Part of a small language model's weights: width 64.
Each number is 500 + 25 x the weight over its row's rms, rounded and kept within 0 to 999. Layers, rows and columns count from 0. Numbers have three digits each. The size before them is the row's rms in percent of the matrix's.

# gate: layer 10 MLP gate, 192x64, rms 0.207, rows 175-191, columns 0-63
# up: layer 10 MLP up, 192x64, rms 0.191, rows 175-191, columns 0-63
# down: layer 10 MLP down (transposed), 192x64, rms 0.183, rows 175-191, columns 0-63
gate175 100:504448489512530501484475490532532518509484554527555525512497486491494546540489483525516487477546496487472514499526528517510551484493500495467532511487528500467488503465530481512537511501452497
up175 095:496541457477488512498500452427485508525501496531455481506522499504516485454513504462475500470465475500519465462491497496470519515470501499510489508506461540488530548495508540514527507498491523
down175 096:478515501524572539535512508512549506512497561494509511515516482507450508493496490480522435505503464464472492480499502482493512494487529487476543528509502458460477513474504499509497475511509475
gate176 109:543473505478474520453516534482510492470509521509520531525462511480557537519530556472537518464501495465515491534520480524511470485486488485484487484510510488493542495468504474483500526531476520
up176 095:528505501508507509479543509452526504463483494514510497511501558522505487519469531460536494487515493475529515558531494470556486498530485463500479454504500505514476463496456499471469481499495514
down176 088:459515520503525491553504468475491496546503461482458498497510451498504511496491490501486511499489486497494517489515537476513546528541496502502498491505512522486528527479506541502536491449578467
gate177 091:475486484523515505507508443509540457522488502487522479521488504467517467488485487523496438482494511459510470491532518476497511503472497467499421478479518533486472501449517507466509497487497480
up177 098:462502489516485529472529447514487480520517506504468477463483472484521458479510512468508515472526517502473502495478466489495470502514509517545480534444485537523478516433490527491509471503517527
down177 101:494495484499476490482524539516529525469530491529474515517481508535451514508506511521498536513498517493495512511531497531496487504472473527440553518460528492540476474524525506537468442521504488
gate178 100:497532503510533527447557512459476483522486473497521511502518482489486471465520507500498466480483487504511537468483504484485523488507446476526498519501491448531452502484505529530518518549480470
up178 099:483526529482576460498518494522522511512515517510493517487489481492533467497528512517460516536516475507483554480461517499507525496522507474536490520475469509484445519484464505535500514529460500
down178 094:510470471429484474537499482487481540494551522503508524487504485478494496479502540479518487542511527543526487515479510476480496494478499450497525502532440485520486512473511474460484473483496502
gate179 101:534531536480472466550555493480519477490489540472472508461513514479455443481520489534527466481504463487497472465525497536523508532501513493482529489515475520499498489485495484521517507508498527
up179 092:497475504545492496469466517512482510526503473516467511491500489518468553477540501505501492494547478459487473476510514501502513549502490561470471459488497490540487478483479512473466506444509513
down179 097:503502519473487480503549501487546486510510488478463488516516509550496501491514486470505564448512471486505468465517436524491523525537515471495490515514509493489491525503445517473516512475532499
gate180 099:484510468514486468548532506477462486518528472524480535456494529517516483521510485530531501516482459549474518496516539500485504447521493479469500510499474460478478537546517478477495485489506521
up180 107:483490478527472456474522505491487526521483502527526555476513508480487480470510517494485483489532516506542482507507501548469559449502477507469494513481478514498455511506515467480465534484540470
down180 105:500501526471484522543455491510523510505529495497509477495498467535500489495548488494472464497482536496513475486490536492548519489499547505542493526519476477536506501478519501518472436465512448
gate181 102:494540523474500486482474489487508465466544533510517512505473489442479529518525497494507510520528469524544448512500538511547488471483503463506483511517492483532499533505505469479533513461488539
up181 106:532558515515469489512549501492494513455498473476488520477489421512495488492468489509563529480497508483503501509527514484490533515496499480510489500495464481455539531518501486532482527512517473
down181 103:482457515513518523482499480490480476538468497505532477484480532468481474490537508546498430507541462488518483512526540502480472495550474535520501465509536509506487496499526511503522503529518523
gate182 086:506549560494522508525498462535497496514453505485521523544504498500504475500470536496476479526480545491518507514522505478502490451511497524566483503490504528498485478480545527495532546501506500
up182 089:516452501502522485486480512519504480476518511501498490501514456487528543524539488516512512555524470477520531517442527509536502510474532533465477501504553471498485520471474533470497515490485464
down182 086:478499507489508512525496503483529515453500500523469498464479521534480444513492525511532529475474493502471500490527491480524480521515531509474507523575475493506505544451513526507488562526491490
gate183 113:548466441495500514510501485468521537484473519533515509506516504513505483502457495472519466471468488535451504504532553479516506521481528481509510511482497461511510509515476516487514542522558480
up183 108:514500501465495435490551483521518518491521485463481524549489531501479458493524530505512542510488496532483494490470487515472519503517473506476464534481478456513526483520495495477519561479507478
down183 099:499499510503467521496461485499458520482530465579477540476480517476542478479520505485531508505514497463487481539519485509528516475529484499486510535509544516494515512507508469552510456509487513
gate184 100:518487492481516451493483525493500487517527480488498541543507494485475463482539521534487495460495469543497475499521558459502513488548502547528495501532502533466527490512495485490541467495511524
up184 103:523487460500425512511494518465467486455514482492520498492493534472500493496556498453466497496494518508484535514512491496523467482509527499501543485478482528527449484504498539493490549502481522
down184 105:538483532534515495492511465520496508509568507514477488537529500541525484533494528493473512469496512474482526459460501522520484482455499505465507502527486512480546515506498504495510528477448458
gate185 104:457534489505470488475495535472533450457524476494489529497536512487502525525494566461483482455527511469474494492523517494509535490538484530497529488500482506495508504561494480477508492511501516
up185 103:478508501433534510468461509478531524523496491497470533496514495518480430557506532519509487502460508512519495494497496503483493492496465509529501488512506527497472506580480516512493510507472529
down185 103:532499501486486477531528460505462481522517537505506508551539474480482501484456494511507529474480481514453490493523518515526503521496460535504434514550502513518513515528506546492512514503498461
gate186 099:502476486500525503483520543475564500488525435526523516498476550487506484490482511503531495481510500499493485544489524507472524481486530472495486485462461535492490504518517535474502479562490533
up186 099:527499493503488486522486499479551484556506505487524515482488512503513529514488568528545487533490484512522484486445501474509503499540526546496462500487512476488487441518487506508540527475530501
down186 101:519460535499521501534494505477527533502476521462492512487507481501474487540518471489459457452475523552512504504528471513512501508518453511492493515553470464473499477495508457481510503512456507
gate187 097:521489519506501488521502523468527513514478506502457506479485522493531515531457526523479496486493551545469476491476500516490462466498501497464521503554512530498513479486445474474549502458531522
up187 106:507476516465512494552508473510468467531461488557520461477468476519510497461481513525492522527540460512472511485479506478487484498491512504468482524485530543514527487509460487510548516506530508
down187 106:487471501514501530507471494511514494537478538485503513466459492490463536495493484550481509512447452525487503534458480478513495485462483538535508493537491481473494499498508480504454442516517489
gate188 110:466492495506542500509477447493539499519482505456502531470540498473495438507502525505511498507491482527540504494500522501484505451468469464498505479511483477556511538511490555501516515534509503
up188 098:507541500495515490516495521515457479493480498556506483517480509493502541487484476488503510521516525508495466519484499477546583522484496545502514534511493528445487473499524460517462516468499494
down188 090:504520541508484510504506518459491492487470445484510439546450473511464496507496492464512463488538507522487490441473517516504469500544501510497521506493518539479510480499476491497531514469525477
gate189 104:512469518481539515514527485493532540528516474521491527499509477505512502473516531511482496523497485534448492519529560485538556524510529518486483466493469496496516485503502540481467470478459535
up189 094:481483466499508503519506478477487502526485498547522511472433503471512489501547521492492449566516490502509500513520547509527537483500503509485536502524476526531492508478497565496480470499513519
down189 087:494503480473519510525514528471489503500517506509499513522526509450476537530525517452466523543460499523529531503521499514483494469462524506468496496500519508520508495480469471445508425527518493
gate190 095:521495518501491479483468469510539466495500483467475524537477519460535474515488472510513512551527474459498479469487515444462490532531493492482464456520512525485543520518504503520520488504518476
up190 109:567483541478483488481502459503518488499505499488472462541497507487513532555523525489551475547504461503501507506501522501505470517545499510524492477511535454504529501473535531477512506498508491
down190 108:514498504489511516533466526489448536492496484521500520471515560460462465467521530510465503503521489514501528499491495474490465508506468516541514470479497436517514500536518520499464465474513496
gate191 112:501483539461540482549465534515485471474484504485510488469499536527498506540519450500544501509512517531532477493502512475522504480465521516511438465488497497499494512493454521529470473493517501
up191 106:520522487495479513505491477485486516512448508493454482507475511461458451484517459502526539493493519497484492528516459486478511515527537454491535476499502489500514545499481489535467507488564474
down191 103:458465510546538490480493502529477492490508508505496491526539480530513513518472535503507493545510471493493516480509514494520562479438474518527486522520516476524481469498503508486486479506425486